Each number is 200 + 30 x the weight over its row's rms, rounded and kept within 0 to 999. Layers, rows and columns count from 0. The size before them is the row's rms in percent of the matrix's.

# layer 4 MLP gate, 640x192, rms 0.172, rows 506-518, columns 0-191
100,232,169,233,227,217,180,183,279,157,197,209,222,174,149,205,209,262,208,240,236,199,233,237,196,200,234,199,178,221,206,210,214,174,236,211,239,230,185,162,204,196,233,175,206,234,151,151,241,219,195,250,221,209,214,197,210,197,207,236,198,223,188,210,182,169,183,154,194,189,254,200,152,194,190,185,185,220,263,226,224,134,226,207,188,194,298,200,255,192,163,176,188,235,205,195,190,244,251,209,206,197,184,205,154,240,153,200,195,182,225,207,192,248,234,199,185,221,242,182,235,172,237,241,189,216,172,232,178,124,195,198,171,220,134,242,180,233,161,148,185,252,176,195,168,203,212,200,230,198,203,139,206,162,212,214,181,186,194,200,228,175,178,159,225,229,129,185,212,262,185,193,181,264,193,212,172,218,205,191,206,194,218,220,192,163,202,142,240,222,184,191,227
100,211,237,228,179,217,214,156,213,200,204,246,254,175,251,127,178,190,165,167,235,220,244,163,195,142,199,204,208,220,164,229,179,191,160,274,175,145,196,166,230,177,207,200,188,244,197,211,154,218,211,240,172,193,206,122,237,209,246,167,215,203,221,198,179,160,177,148,216,200,177,189,222,208,164,220,176,201,167,196,188,171,208,176,208,227,233,208,204,201,139,199,155,214,149,284,171,230,197,204,149,221,205,230,228,283,218,201,189,207,217,186,197,195,222,164,245,183,227,163,198,176,195,195,152,196,200,197,211,170,156,202,203,240,154,220,187,231,228,148,198,186,206,191,176,180,198,195,191,172,183,155,242,201,121,200,251,231,229,208,191,235,185,192,225,153,233,188,222,171,244,211,156,164,250,195,184,184,216,234,234,151,200,229,195,214,212,219,228,234,223,158,199
107,248,186,182,173,200,186,171,185,217,206,224,183,247,234,187,130,206,173,194,203,216,198,181,213,210,228,160,219,279,189,201,200,202,188,208,207,193,180,177,208,206,187,239,191,197,181,170,188,164,212,167,312,202,225,181,195,220,152,164,217,229,198,215,205,221,240,195,128,194,165,132,230,197,218,243,191,190,193,158,226,210,188,172,196,194,106,166,112,238,179,218,178,265,191,192,203,189,146,226,170,166,249,181,218,202,200,207,275,179,229,183,228,177,197,236,214,200,178,201,180,202,215,158,170,240,189,218,204,227,160,237,176,192,136,179,255,176,154,215,202,188,249,228,169,210,194,196,233,190,187,181,203,133,186,204,203,247,210,217,198,217,207,246,211,174,186,220,210,247,215,214,209,138,201,224,227,209,186,199,215,268,252,217,224,197,209,189,242,176,204,224,204
107,238,198,205,164,236,187,138,229,213,182,175,192,236,184,227,210,193,274,190,159,250,217,199,202,162,154,221,192,207,182,147,213,175,235,247,179,261,224,140,200,187,176,179,233,176,156,228,165,162,175,181,226,150,145,223,240,188,197,281,158,218,207,212,202,201,224,223,239,192,166,189,237,213,251,220,250,188,141,194,207,247,174,172,220,164,220,214,163,204,227,183,167,165,231,229,204,208,143,208,207,190,212,211,224,245,228,219,212,212,198,271,165,232,210,174,206,176,230,240,180,238,208,251,194,222,205,143,178,153,204,148,235,212,136,177,199,187,225,170,205,188,179,229,215,225,194,188,185,183,229,182,211,216,197,157,175,181,241,219,209,184,194,197,180,185,169,165,178,204,171,258,169,251,198,205,150,119,183,190,199,246,196,186,189,179,203,235,160,207,221,201,198
100,215,206,190,175,223,151,183,299,173,181,170,185,223,186,242,219,159,178,231,156,183,217,216,234,215,152,161,166,207,174,226,223,247,231,153,240,155,168,220,198,215,207,166,183,188,215,205,211,210,188,191,242,260,241,237,214,207,176,205,183,163,230,236,170,192,209,219,163,241,217,193,185,251,209,260,179,192,186,238,211,165,178,149,222,217,245,229,161,243,209,193,232,209,202,200,205,165,194,242,181,209,203,197,148,126,209,191,198,136,241,203,173,186,180,204,179,130,216,213,144,199,238,287,205,270,201,187,226,175,206,152,244,161,167,221,197,184,178,199,216,263,196,212,194,158,196,176,190,202,185,212,227,229,230,230,183,150,189,178,195,179,177,200,202,218,172,176,199,187,222,215,182,196,191,183,191,198,210,212,196,218,241,223,244,220,253,169,122,168,185,183,170
101,194,206,224,234,238,269,208,194,228,211,236,184,157,172,185,242,202,174,145,182,223,190,194,166,194,241,160,206,239,152,221,215,218,234,223,209,136,195,190,194,216,208,164,149,211,179,202,233,211,249,245,224,226,144,204,228,227,160,219,206,236,246,155,172,175,213,217,176,187,187,173,145,191,200,258,230,191,202,275,201,245,196,232,224,224,242,260,196,233,167,208,214,181,205,219,241,175,191,228,195,221,203,190,184,214,198,259,177,208,162,155,207,222,267,200,191,195,215,228,202,167,220,171,198,183,228,222,159,211,193,162,171,139,166,180,168,267,239,186,168,222,212,200,152,170,209,201,202,218,205,205,154,204,216,208,178,221,239,179,249,174,183,230,235,189,211,171,253,256,224,222,207,163,211,242,198,225,256,164,175,164,244,187,194,229,155,203,257,229,250,196,198
098,199,240,193,227,182,228,230,146,181,184,239,194,221,221,163,212,176,274,192,158,206,185,155,197,215,134,289,183,176,190,206,244,166,203,203,235,254,220,228,233,194,201,205,196,187,185,251,217,217,178,184,229,239,157,194,163,218,221,242,261,232,191,199,140,256,236,196,198,253,121,227,223,227,167,176,256,226,167,169,201,186,206,158,180,182,244,191,232,227,199,188,207,220,225,188,236,181,223,142,219,213,212,201,152,213,158,184,222,192,207,269,228,204,272,190,242,199,168,243,263,181,238,185,216,196,187,212,199,183,259,207,209,216,184,183,226,249,172,227,194,236,188,183,253,234,193,204,192,217,169,183,227,202,179,199,171,158,214,232,198,198,161,177,231,184,219,227,220,243,247,224,222,226,220,191,247,204,176,233,189,221,210,205,185,208,161,200,174,228,208,240,195
101,160,209,210,168,254,251,254,166,232,184,197,238,172,179,208,134,171,179,201,194,168,279,190,180,201,223,178,150,148,216,206,176,231,215,180,220,183,219,227,230,200,210,206,201,171,160,173,237,176,231,178,207,207,205,125,206,162,217,236,191,237,201,209,176,201,151,211,207,172,116,217,167,187,235,196,182,248,162,223,209,194,186,183,128,160,182,217,225,208,129,211,215,210,194,151,216,226,169,151,250,268,219,223,233,216,165,180,241,152,212,199,223,193,235,181,166,221,161,252,171,255,235,170,161,192,248,251,177,238,208,172,247,236,200,211,256,203,175,182,186,175,182,171,216,154,219,227,259,233,172,182,235,253,172,202,219,221,200,196,175,205,181,211,166,203,204,224,209,194,235,206,232,196,186,240,159,185,214,202,192,199,206,182,170,183,208,180,216,187,222,198,182
095,204,244,162,141,191,204,198,144,199,194,203,203,247,271,178,177,189,139,209,181,166,233,189,192,190,201,260,209,224,189,207,204,155,241,173,151,225,216,220,200,205,231,211,176,173,228,179,185,224,198,156,254,228,166,170,214,207,208,220,217,212,239,212,178,222,245,138,210,197,163,195,171,174,241,160,181,226,202,238,197,211,201,222,164,234,163,169,164,217,193,171,213,221,241,218,175,204,177,192,211,197,231,152,222,166,188,181,185,215,201,209,225,146,184,219,187,229,186,213,164,244,243,183,208,186,187,181,131,242,246,160,202,174,217,213,214,146,236,228,224,145,220,179,125,211,192,231,158,187,124,157,224,186,163,160,167,182,237,155,209,134,162,231,181,196,191,173,193,129,153,172,270,159,170,216,203,161,211,175,202,191,210,180,209,175,201,227,195,192,202,191,228
095,207,253,176,196,208,197,195,197,168,172,186,222,197,191,139,215,179,230,239,172,180,246,218,173,189,148,158,211,213,226,236,208,141,240,245,214,231,161,197,187,200,228,210,158,170,199,166,204,216,207,231,206,181,245,206,196,184,232,199,184,186,242,177,263,241,228,133,204,179,195,180,221,155,181,193,188,211,238,196,219,214,170,191,230,192,190,248,230,199,186,278,184,191,257,171,264,237,180,195,173,245,209,137,221,201,198,236,212,150,152,158,200,202,248,285,195,166,144,188,164,180,231,209,191,180,208,221,218,220,267,223,229,249,199,160,204,225,195,166,237,191,227,219,226,186,176,194,181,193,254,219,203,206,225,226,185,208,225,192,201,204,207,149,212,166,197,246,232,230,252,169,228,185,177,237,220,174,260,181,216,162,194,166,176,202,239,253,172,199,176,250,174
099,211,192,164,200,150,202,204,187,198,209,153,272,225,220,159,208,180,182,214,190,154,187,215,218,201,193,191,218,170,216,213,183,211,233,212,211,195,234,273,195,179,281,179,202,173,161,205,190,217,186,203,147,186,204,186,155,181,193,197,173,165,202,151,190,189,180,109,156,247,189,170,178,183,177,193,218,200,238,248,183,183,219,163,211,213,239,174,191,168,213,203,206,187,260,191,152,211,190,185,195,195,218,195,211,211,149,228,182,222,248,211,234,172,206,199,183,204,184,244,199,205,226,175,209,155,186,190,213,225,206,231,159,274,179,203,292,167,201,178,152,170,201,168,187,228,157,124,192,220,254,182,174,260,178,200,190,184,232,186,173,167,241,184,243,166,208,181,186,167,231,182,250,236,170,255,146,206,170,152,214,179,197,185,153,193,252,186,196,234,187,216,255
102,188,176,208,212,240,210,192,226,158,158,163,166,212,279,234,187,162,240,216,195,237,238,234,229,183,158,203,190,154,208,197,161,164,206,271,221,201,187,235,236,155,210,154,211,200,218,212,144,212,230,194,241,178,227,192,180,204,201,186,171,157,196,175,189,241,177,208,184,224,202,217,226,218,153,190,221,224,164,202,192,240,190,175,149,247,201,168,158,205,207,215,162,207,94,222,222,218,175,142,147,205,202,192,164,236,186,201,149,195,192,172,245,141,207,206,276,187,163,192,203,207,222,241,160,211,216,188,233,240,208,180,199,227,216,212,200,177,210,175,191,110,174,180,211,174,238,228,131,187,196,175,201,148,173,191,191,224,230,199,228,196,188,216,187,197,138,175,171,187,210,203,225,212,179,186,191,201,274,185,190,236,263,218,221,187,188,222,197,166,216,229,213
099,187,198,235,188,121,208,188,209,220,188,142,210,178,223,156,173,218,196,194,148,223,226,204,216,215,191,151,193,191,202,214,221,153,165,208,208,230,177,277,193,204,230,230,188,199,227,228,215,181,194,203,191,222,205,223,186,190,154,178,235,171,234,215,227,203,193,199,215,185,192,209,145,126,220,170,175,238,171,170,147,223,201,176,198,227,218,191,132,207,236,195,203,287,236,163,191,187,214,185,192,181,197,223,186,220,190,182,239,185,195,191,205,229,197,185,220,207,213,229,219,215,181,202,244,205,154,150,207,159,195,203,190,226,156,179,179,202,172,157,146,209,203,214,154,165,201,198,156,216,254,223,194,153,169,189,207,202,204,239,315,207,236,167,186,185,239,174,238,221,141,263,183,206,191,226,177,150,219,201,234,269,184,198,235,212,263,178,214,185,259,246,219
# layer 4 MLP up, 640x192, rms 0.17, rows 506-517, columns 0-191
101,224,203,164,90,146,199,216,279,148,186,198,241,215,224,170,193,198,245,180,296,200,234,171,220,135,163,196,212,203,166,187,208,234,201,187,200,196,178,191,169,192,191,176,165,161,191,184,210,223,191,190,155,171,216,180,221,240,183,200,172,241,190,191,185,258,194,235,215,216,160,170,193,219,192,222,115,152,153,210,203,178,143,214,193,164,205,176,229,197,227,204,182,211,169,226,229,148,208,221,266,203,174,144,186,208,215,219,212,219,190,208,220,230,196,219,248,168,154,205,205,140,149,194,216,201,184,234,202,175,150,213,193,221,259,176,221,250,206,192,252,191,180,211,180,209,160,194,179,185,181,218,222,235,231,194,214,151,193,235,181,215,217,205,216,194,198,187,253,163,240,225,230,192,206,163,202,242,208,206,233,177,163,184,218,222,139,200,167,201,168,204,172
105,167,211,211,217,213,187,177,178,196,187,191,191,191,183,160,200,177,157,151,219,145,184,198,210,203,199,226,231,175,200,229,209,202,171,221,242,175,247,174,225,171,205,154,240,184,176,148,234,240,204,157,210,211,203,150,198,257,199,165,165,192,224,218,174,189,184,137,154,159,173,204,200,189,189,181,247,204,196,202,225,230,201,186,174,230,180,182,215,222,243,178,112,166,143,201,230,171,186,190,191,185,173,172,199,228,160,211,151,141,198,203,173,184,211,230,205,180,168,215,181,188,213,198,203,244,189,248,161,215,208,202,165,214,282,276,179,267,234,186,197,186,240,188,199,156,184,202,191,167,229,186,193,175,232,216,221,132,208,225,247,227,218,202,239,186,196,118,230,187,192,169,242,138,177,194,176,231,222,154,215,195,283,201,188,235,257,192,178,192,198,218,229
105,190,235,244,206,217,224,234,209,154,148,204,216,184,198,201,207,231,181,209,187,228,197,184,209,172,238,257,213,262,248,220,241,169,198,193,153,207,224,190,165,166,202,181,191,199,270,201,198,205,171,244,194,182,157,195,127,162,200,205,203,223,169,191,253,179,163,187,202,208,166,186,228,245,176,246,177,200,140,252,213,202,255,203,208,206,254,243,140,191,232,187,189,226,242,193,203,212,163,184,218,209,180,226,174,204,206,212,217,197,241,220,194,228,139,219,209,207,249,225,176,203,205,194,135,192,175,214,194,138,218,189,190,203,199,224,249,256,203,179,146,175,193,212,176,185,183,179,153,173,113,206,225,224,243,222,219,209,147,212,193,165,172,243,229,206,185,217,176,145,138,244,194,230,219,158,182,218,230,186,225,195,221,233,216,185,259,148,169,172,157,192,207
103,181,176,195,140,183,242,178,152,199,192,153,175,192,185,170,212,143,202,214,169,179,256,172,232,200,218,173,181,175,208,190,181,224,241,180,222,257,182,195,277,193,251,212,229,204,181,261,193,200,205,162,256,218,158,226,176,242,188,231,162,170,170,211,203,192,198,151,210,210,149,194,159,174,222,152,161,202,212,109,233,191,191,229,188,244,181,192,196,212,199,173,251,180,176,182,196,139,201,188,223,209,195,214,196,190,259,218,219,214,207,221,182,243,180,222,205,191,212,197,230,187,175,234,196,205,178,239,183,191,183,113,235,227,180,165,200,221,203,193,215,224,254,220,219,161,234,206,212,194,212,162,199,163,167,183,198,167,170,195,186,127,218,185,237,205,161,171,221,186,145,224,242,193,226,188,160,163,182,173,176,130,214,161,194,229,270,257,227,202,209,221,207
096,250,188,185,201,186,254,212,187,170,203,218,200,183,219,174,190,195,213,224,190,161,151,241,174,143,170,204,197,165,260,139,236,205,188,173,179,207,201,196,181,213,203,214,229,189,217,252,202,214,193,167,236,229,208,248,207,260,184,238,165,163,163,181,158,155,257,218,243,212,231,256,186,161,188,239,229,176,240,207,180,207,186,192,174,201,176,225,184,165,218,188,169,246,194,127,174,191,201,228,173,231,222,189,160,248,228,208,224,150,179,201,149,120,184,159,217,210,159,179,213,200,190,173,213,163,209,174,198,242,192,84,156,182,225,174,232,175,210,194,256,184,193,178,164,256,199,214,238,223,184,233,222,173,228,206,204,187,182,231,221,226,244,214,179,280,187,217,212,238,183,213,213,250,233,215,189,239,171,218,195,224,170,167,195,200,194,170,216,196,206,180,203
102,228,154,190,233,149,196,218,198,196,229,183,150,168,200,185,133,162,134,198,194,180,193,224,204,192,232,224,216,177,225,216,214,145,258,169,144,195,240,200,183,244,170,179,179,160,228,158,201,202,225,224,184,218,246,210,212,266,206,244,192,218,213,170,273,268,170,159,212,189,215,177,217,232,238,248,207,203,250,214,234,253,222,214,210,205,188,163,191,242,196,268,232,162,184,210,197,145,172,154,209,253,187,152,219,245,233,177,196,126,161,175,170,218,232,267,176,200,146,177,207,203,159,173,205,200,207,210,175,200,174,177,177,195,249,187,167,200,220,178,155,211,192,201,204,248,172,236,212,220,193,196,230,188,245,159,226,188,220,174,217,196,195,161,151,200,188,208,166,170,246,250,221,187,171,159,222,216,215,201,245,207,211,209,189,185,226,204,209,186,207,206,172
093,212,176,222,178,201,216,183,185,196,203,186,213,168,256,194,197,191,206,178,238,178,189,196,226,164,238,186,183,195,207,185,188,197,207,185,126,220,174,204,207,195,240,209,207,172,159,184,253,160,251,234,119,240,185,223,260,170,152,233,191,159,226,172,210,170,176,193,196,167,200,183,204,142,186,208,183,234,162,243,136,224,239,214,193,190,140,172,244,199,242,201,179,183,189,238,196,153,173,215,201,119,226,164,197,188,208,217,190,215,187,134,198,189,177,241,223,136,211,162,189,181,200,150,225,245,213,184,266,201,193,229,186,189,199,196,207,249,221,187,224,169,250,186,179,237,219,152,198,236,215,233,208,232,231,175,190,204,170,217,134,179,199,182,180,207,241,216,202,192,147,174,215,191,213,201,178,197,193,202,161,159,269,207,239,207,169,278,220,219,210,131,226
095,188,191,178,204,183,177,221,229,217,194,200,178,138,188,214,211,206,201,221,229,217,211,234,254,215,186,204,234,211,195,188,227,198,203,196,148,214,195,163,205,128,195,172,224,202,245,233,160,209,167,232,150,202,226,209,162,258,239,206,190,239,178,205,227,225,177,266,170,258,227,200,194,232,145,182,206,196,139,194,215,235,185,171,193,179,248,191,179,204,185,290,203,187,179,219,163,173,195,174,182,216,212,227,202,267,222,183,202,228,186,280,214,235,199,191,205,189,262,257,232,255,191,178,157,201,207,184,199,149,202,239,173,176,119,213,174,191,237,190,167,195,178,199,208,201,198,209,180,210,182,150,217,183,155,186,176,228,207,161,221,208,216,208,152,222,122,227,234,173,218,214,193,129,164,188,167,222,224,221,201,194,253,159,168,161,231,210,168,225,232,237,174
100,224,251,184,214,140,207,236,199,186,202,192,179,205,164,184,236,194,233,184,219,196,198,202,217,178,164,232,186,201,222,186,201,249,127,193,190,227,170,199,206,175,251,192,210,189,187,227,197,200,220,198,205,158,201,166,224,185,215,177,224,201,213,205,188,254,193,229,248,227,157,219,208,206,236,193,199,248,219,207,144,244,189,254,201,258,277,208,194,234,203,232,215,189,236,194,213,188,166,164,150,181,172,226,183,142,243,219,140,259,221,159,198,206,198,170,172,268,211,234,136,193,202,160,133,192,177,193,194,217,218,187,235,221,150,248,156,223,192,204,264,181,209,214,195,253,185,192,175,241,169,175,226,191,165,209,188,178,240,174,219,227,221,233,181,187,264,231,180,145,203,183,215,196,159,183,209,170,183,201,150,218,220,144,209,204,231,232,148,269,190,187,159
097,235,240,219,256,210,212,197,302,127,247,236,203,231,165,123,163,195,172,206,153,256,207,230,178,242,229,183,259,198,200,211,248,162,246,251,185,189,232,247,239,147,205,204,189,191,214,216,206,172,217,183,185,206,229,180,226,202,245,162,200,160,216,213,217,241,215,139,218,190,194,208,253,190,205,175,245,182,224,173,221,239,205,175,206,181,205,168,201,179,195,179,191,178,206,275,214,145,217,192,218,169,234,154,267,260,201,197,148,193,209,231,205,235,211,166,236,198,181,179,203,217,165,235,234,232,197,216,251,220,259,213,232,189,246,211,184,163,219,189,238,186,208,192,223,219,247,227,229,202,189,192,225,195,189,210,184,175,193,194,229,226,219,171,209,163,200,226,237,235,173,191,197,236,207,215,228,208,192,212,158,195,220,128,211,202,221,180,185,188,224,228,173
100,243,200,207,272,219,188,209,248,197,225,209,181,194,186,202,199,173,150,134,225,187,239,188,164,219,207,146,229,209,195,176,224,141,190,197,194,244,202,256,205,230,231,191,236,244,153,222,231,209,228,227,206,184,169,235,203,170,220,192,207,158,236,228,258,199,223,206,166,205,160,202,134,249,196,189,172,186,206,216,213,143,207,215,218,198,216,168,248,170,172,241,149,213,183,192,250,183,180,162,190,201,239,174,238,203,210,251,196,228,179,160,185,225,209,198,170,228,164,210,231,166,159,182,197,209,144,177,216,186,202,236,203,192,192,140,246,246,186,215,191,229,141,233,162,255,160,181,204,222,266,242,165,189,221,194,160,237,168,152,214,155,161,223,212,212,213,182,160,208,213,147,228,204,256,230,195,244,175,197,221,243,160,200,266,185,193,215,186,215,190,204,194
105,220,163,206,165,191,260,165,205,224,156,201,158,207,216,218,207,248,168,249,163,217,220,208,199,203,188,191,289,208,190,176,162,262,229,187,214,209,168,208,226,173,204,215,152,252,191,223,159,149,196,232,230,185,199,211,169,190,244,244,202,187,148,181,163,159,216,166,184,199,201,249,230,188,186,223,234,182,180,185,182,197,202,236,186,142,166,186,238,197,232,240,170,205,234,168,247,190,236,232,234,202,177,151,228,177,168,183,179,210,195,180,174,188,170,158,206,241,204,164,201,199,183,198,213,215,200,230,192,212,139,174,192,212,248,218,163,215,148,188,201,183,172,176,135,192,170,229,171,154,194,222,181,180,175,167,177,161,218,170,153,149,186,202,233,173,130,200,180,224,218,181,168,236,245,220,181,149,189,238,155,167,235,164,201,129,167,169,178,224,226,152,219
# layer 4 MLP down (transposed), 640x192, rms 0.196, rows 506-517, columns 0-191
100,244,199,190,171,258,195,208,205,200,198,182,216,181,148,168,210,243,185,218,159,158,228,192,210,197,202,151,220,210,157,166,178,196,193,189,221,156,210,201,207,212,173,210,195,170,230,203,221,253,236,177,165,175,161,208,236,190,181,175,180,239,163,222,226,208,230,225,160,242,151,176,244,261,176,205,245,203,172,220,199,146,182,194,178,193,144,164,181,186,223,227,235,235,157,240,185,122,285,187,171,205,201,249,207,216,204,174,227,162,214,192,130,260,168,242,195,249,202,189,148,194,146,156,249,195,205,234,161,220,187,195,202,187,262,161,220,196,187,207,196,173,195,230,186,185,233,171,169,215,181,199,213,188,158,174,212,220,201,212,167,217,214,244,205,156,216,196,224,204,232,269,182,185,205,212,221,230,212,238,202,112,199,241,203,191,210,198,173,211,135,192,170
101,200,233,186,221,193,238,197,167,220,213,190,123,191,199,207,234,189,235,221,167,208,186,194,167,172,233,174,241,130,145,224,165,176,219,210,237,195,210,191,223,208,185,179,199,157,188,245,190,159,199,198,170,211,231,188,189,199,156,174,193,211,190,219,175,197,144,143,206,208,213,193,179,183,252,178,189,210,211,161,259,173,174,217,188,194,220,213,186,182,267,164,147,194,239,189,241,194,220,161,234,214,178,189,195,191,230,201,214,211,272,225,224,179,201,192,183,232,199,216,206,201,217,247,201,244,225,164,187,205,194,146,169,142,165,206,209,190,231,200,269,186,190,154,254,125,165,164,185,246,231,220,198,171,218,158,148,222,161,161,181,199,252,201,252,214,203,182,215,253,209,207,235,211,206,181,229,221,290,195,171,115,206,190,211,227,239,222,218,217,193,160,219
101,195,210,180,197,216,232,254,228,221,209,208,214,198,229,180,210,193,194,264,223,219,156,184,209,193,256,206,253,255,201,216,206,209,196,148,163,242,197,224,142,188,227,218,184,187,198,188,205,209,150,209,206,233,271,213,198,188,219,214,233,219,218,152,174,195,135,181,194,182,192,230,225,205,196,245,108,145,199,222,254,193,221,164,212,203,227,226,192,195,226,160,203,171,247,245,207,202,157,239,216,190,169,211,178,171,242,211,210,207,219,149,191,201,177,212,186,240,126,189,157,203,156,225,184,218,212,195,213,177,150,237,215,121,146,232,182,210,199,199,207,148,291,151,192,181,142,275,202,187,199,173,193,261,156,191,201,168,190,237,174,189,156,219,207,216,166,175,201,167,238,229,178,191,198,202,212,187,199,238,231,230,214,194,206,202,199,188,185,200,204,250,183
098,173,192,197,228,267,223,200,216,176,178,196,251,213,161,182,197,163,233,171,220,184,173,195,229,186,274,165,171,221,206,208,176,169,203,175,221,234,233,120,218,152,175,183,208,250,189,210,215,218,168,272,199,148,207,184,204,170,171,196,205,197,176,172,215,170,258,234,179,190,216,211,229,175,241,222,206,226,234,185,154,244,206,203,219,191,186,147,210,220,198,194,225,211,172,220,181,203,167,178,206,247,162,170,141,230,183,208,194,211,236,209,232,264,254,208,213,190,196,198,205,212,181,257,197,249,188,233,206,220,190,121,204,214,261,211,201,182,189,194,193,154,185,193,249,173,226,184,175,211,174,183,208,217,153,221,189,173,221,183,211,139,191,221,163,167,251,195,226,205,217,264,264,191,226,182,181,188,237,139,213,186,222,174,214,243,229,185,300,221,210,187,187
096,190,163,200,256,194,192,181,168,164,200,247,207,213,215,202,192,227,182,249,191,187,172,236,193,161,180,187,185,208,188,178,227,193,168,156,208,170,253,188,253,147,201,235,212,177,213,257,220,186,258,208,186,160,166,216,198,223,205,171,196,201,165,232,226,163,162,145,215,204,209,227,210,216,159,197,205,232,176,151,161,181,193,208,202,235,234,241,193,187,217,176,218,221,221,190,217,209,250,199,129,220,190,160,232,214,168,199,157,160,200,221,229,193,205,198,207,151,238,240,176,234,177,204,145,201,241,226,178,232,175,209,203,248,244,166,184,241,168,185,247,265,153,168,201,192,204,213,210,190,208,192,147,197,199,228,272,204,231,163,219,160,180,236,207,220,191,219,195,275,214,168,202,168,137,240,249,224,214,242,205,215,178,124,157,197,212,206,241,151,143,179,226
107,255,201,170,195,198,228,184,202,218,219,187,162,203,142,195,183,177,222,201,147,187,160,244,189,175,192,237,177,228,163,190,234,176,190,163,179,132,251,207,182,225,213,212,196,162,259,224,235,157,203,167,187,195,211,202,174,183,215,107,263,236,247,163,156,227,178,245,211,196,167,190,265,178,190,237,226,223,203,201,175,202,178,189,206,167,193,230,193,210,229,210,248,187,166,193,185,156,201,132,213,219,198,146,187,210,190,197,226,235,154,225,188,191,190,197,191,207,186,175,177,228,223,235,222,176,207,218,190,205,177,215,167,190,121,185,226,216,165,213,180,205,210,182,198,242,219,236,239,179,247,161,208,232,151,182,176,173,174,156,165,186,206,202,203,126,167,146,208,155,185,163,243,167,180,184,178,190,229,231,144,260,166,218,177,193,211,219,236,184,211,248,146
091,135,201,172,214,228,157,196,228,178,251,168,220,186,213,185,222,183,185,134,219,200,227,244,218,200,204,237,210,207,199,180,227,183,140,219,220,214,144,230,170,212,147,225,220,201,198,246,180,187,232,173,192,227,179,162,200,236,143,229,215,206,217,143,166,164,149,200,204,228,223,232,163,148,217,267,214,175,223,180,177,212,190,205,178,264,218,219,246,207,204,193,168,229,193,174,242,167,204,206,147,211,220,165,225,155,181,218,240,238,201,158,145,166,164,266,213,190,183,182,233,197,205,177,242,218,184,217,234,135,187,188,190,233,215,213,233,185,196,176,185,159,160,174,224,215,178,222,224,175,187,151,131,179,196,170,169,232,135,222,187,221,160,170,236,248,220,203,198,238,166,187,182,177,237,179,191,174,238,187,206,214,150,237,219,257,179,211,207,223,196,238,233
098,157,256,218,150,244,240,201,223,165,228,190,210,155,219,231,219,182,219,219,173,217,211,225,252,206,179,184,193,256,223,176,246,228,168,209,227,174,226,206,211,225,224,207,212,183,191,205,161,174,173,207,237,165,194,210,238,234,187,183,203,182,177,173,235,218,223,198,200,171,136,211,195,176,213,169,181,195,180,196,188,188,178,187,214,203,150,257,262,219,159,153,232,199,200,197,180,170,189,227,172,208,227,254,182,194,177,210,223,132,248,165,154,190,143,254,228,211,195,198,237,232,200,155,239,226,170,210,222,184,188,222,213,286,208,174,225,165,147,212,182,204,210,160,196,190,205,171,199,217,185,136,177,198,174,148,195,249,229,185,215,162,207,151,157,208,204,171,143,176,236,219,188,190,196,176,196,257,177,200,143,193,243,255,288,210,242,185,235,181,174,208,224
096,225,139,236,221,172,191,142,208,159,248,173,158,149,161,197,189,191,197,220,273,192,200,184,239,160,221,201,224,173,170,192,179,189,202,256,256,114,203,180,209,176,211,188,147,230,205,182,171,197,154,200,236,175,230,198,169,239,242,219,176,201,197,233,169,183,168,194,172,146,213,176,238,222,174,169,205,229,204,202,231,199,149,179,220,149,175,275,186,226,219,228,168,180,152,168,212,201,236,178,192,159,174,194,210,214,258,201,198,218,257,186,216,186,157,205,210,226,218,216,232,194,197,171,249,229,173,212,207,236,217,218,196,182,266,171,198,197,202,204,221,178,275,201,210,144,198,164,275,172,220,232,220,206,204,245,245,191,144,230,226,132,187,179,206,172,171,174,202,200,225,191,195,181,191,200,192,208,197,224,181,223,143,210,193,216,176,138,188,190,168,201,208
102,188,187,243,184,188,202,161,212,142,211,149,214,245,150,201,238,208,260,255,206,234,181,235,155,264,207,187,190,177,197,233,178,209,246,159,233,197,234,219,161,189,248,226,188,256,189,230,202,171,199,142,195,162,208,176,185,180,213,231,183,174,227,249,255,206,196,199,232,209,191,151,198,166,187,177,220,224,228,124,172,158,217,169,193,178,196,251,226,182,213,245,210,153,208,215,203,197,193,171,220,184,217,145,150,179,228,163,219,233,146,190,224,199,249,145,188,233,178,180,238,168,216,170,159,242,201,200,195,227,232,192,236,216,247,220,156,198,153,151,180,146,204,196,189,199,169,206,157,186,249,188,174,190,179,214,217,183,200,147,211,206,206,238,200,153,216,173,190,223,222,168,184,255,180,196,176,155,225,176,220,194,175,253,202,199,208,207,148,218,161,152,186
100,195,198,207,177,155,198,193,156,242,227,203,254,240,225,238,193,169,208,196,273,182,195,230,154,272,243,231,222,194,248,238,192,180,226,185,241,168,238,183,176,188,198,216,204,187,215,186,121,178,205,184,176,252,187,215,225,169,234,203,231,185,243,154,221,132,164,145,198,246,153,218,134,192,189,197,158,176,270,248,171,208,183,177,209,240,172,146,219,221,188,164,168,171,227,186,237,208,216,183,186,226,210,211,201,224,202,233,227,223,253,181,245,160,163,155,159,171,165,208,244,183,231,261,201,196,180,228,184,236,228,223,210,243,161,188,190,203,232,179,124,216,145,231,202,198,186,189,192,182,236,228,190,222,184,229,199,212,188,191,176,190,234,208,193,214,242,236,205,164,243,207,169,185,176,168,212,206,219,228,226,220,219,173,196,215,233,228,194,236,174,227,215
097,208,252,223,196,198,200,230,220,141,185,174,198,163,234,221,196,204,212,219,182,186,201,221,212,165,187,247,196,228,203,173,212,169,172,178,259,213,138,220,241,215,230,240,199,177,201,194,275,152,223,171,148,170,144,211,164,228,155,183,193,202,235,208,124,217,240,172,200,174,230,237,249,225,211,231,236,173,229,247,181,198,159,163,184,193,179,179,226,186,196,170,198,188,216,203,201,225,228,143,205,251,201,205,219,207,199,219,182,228,212,178,137,193,237,175,214,172,197,177,197,219,209,188,182,178,207,171,164,189,205,266,276,190,150,183,167,214,196,249,161,190,179,182,271,200,206,214,201,206,235,156,199,233,158,208,212,187,231,143,127,187,259,130,203,203,180,163,211,167,174,198,187,152,224,216,188,235,195,163,173,191,165,204,181,212,256,210,222,146,193,207,225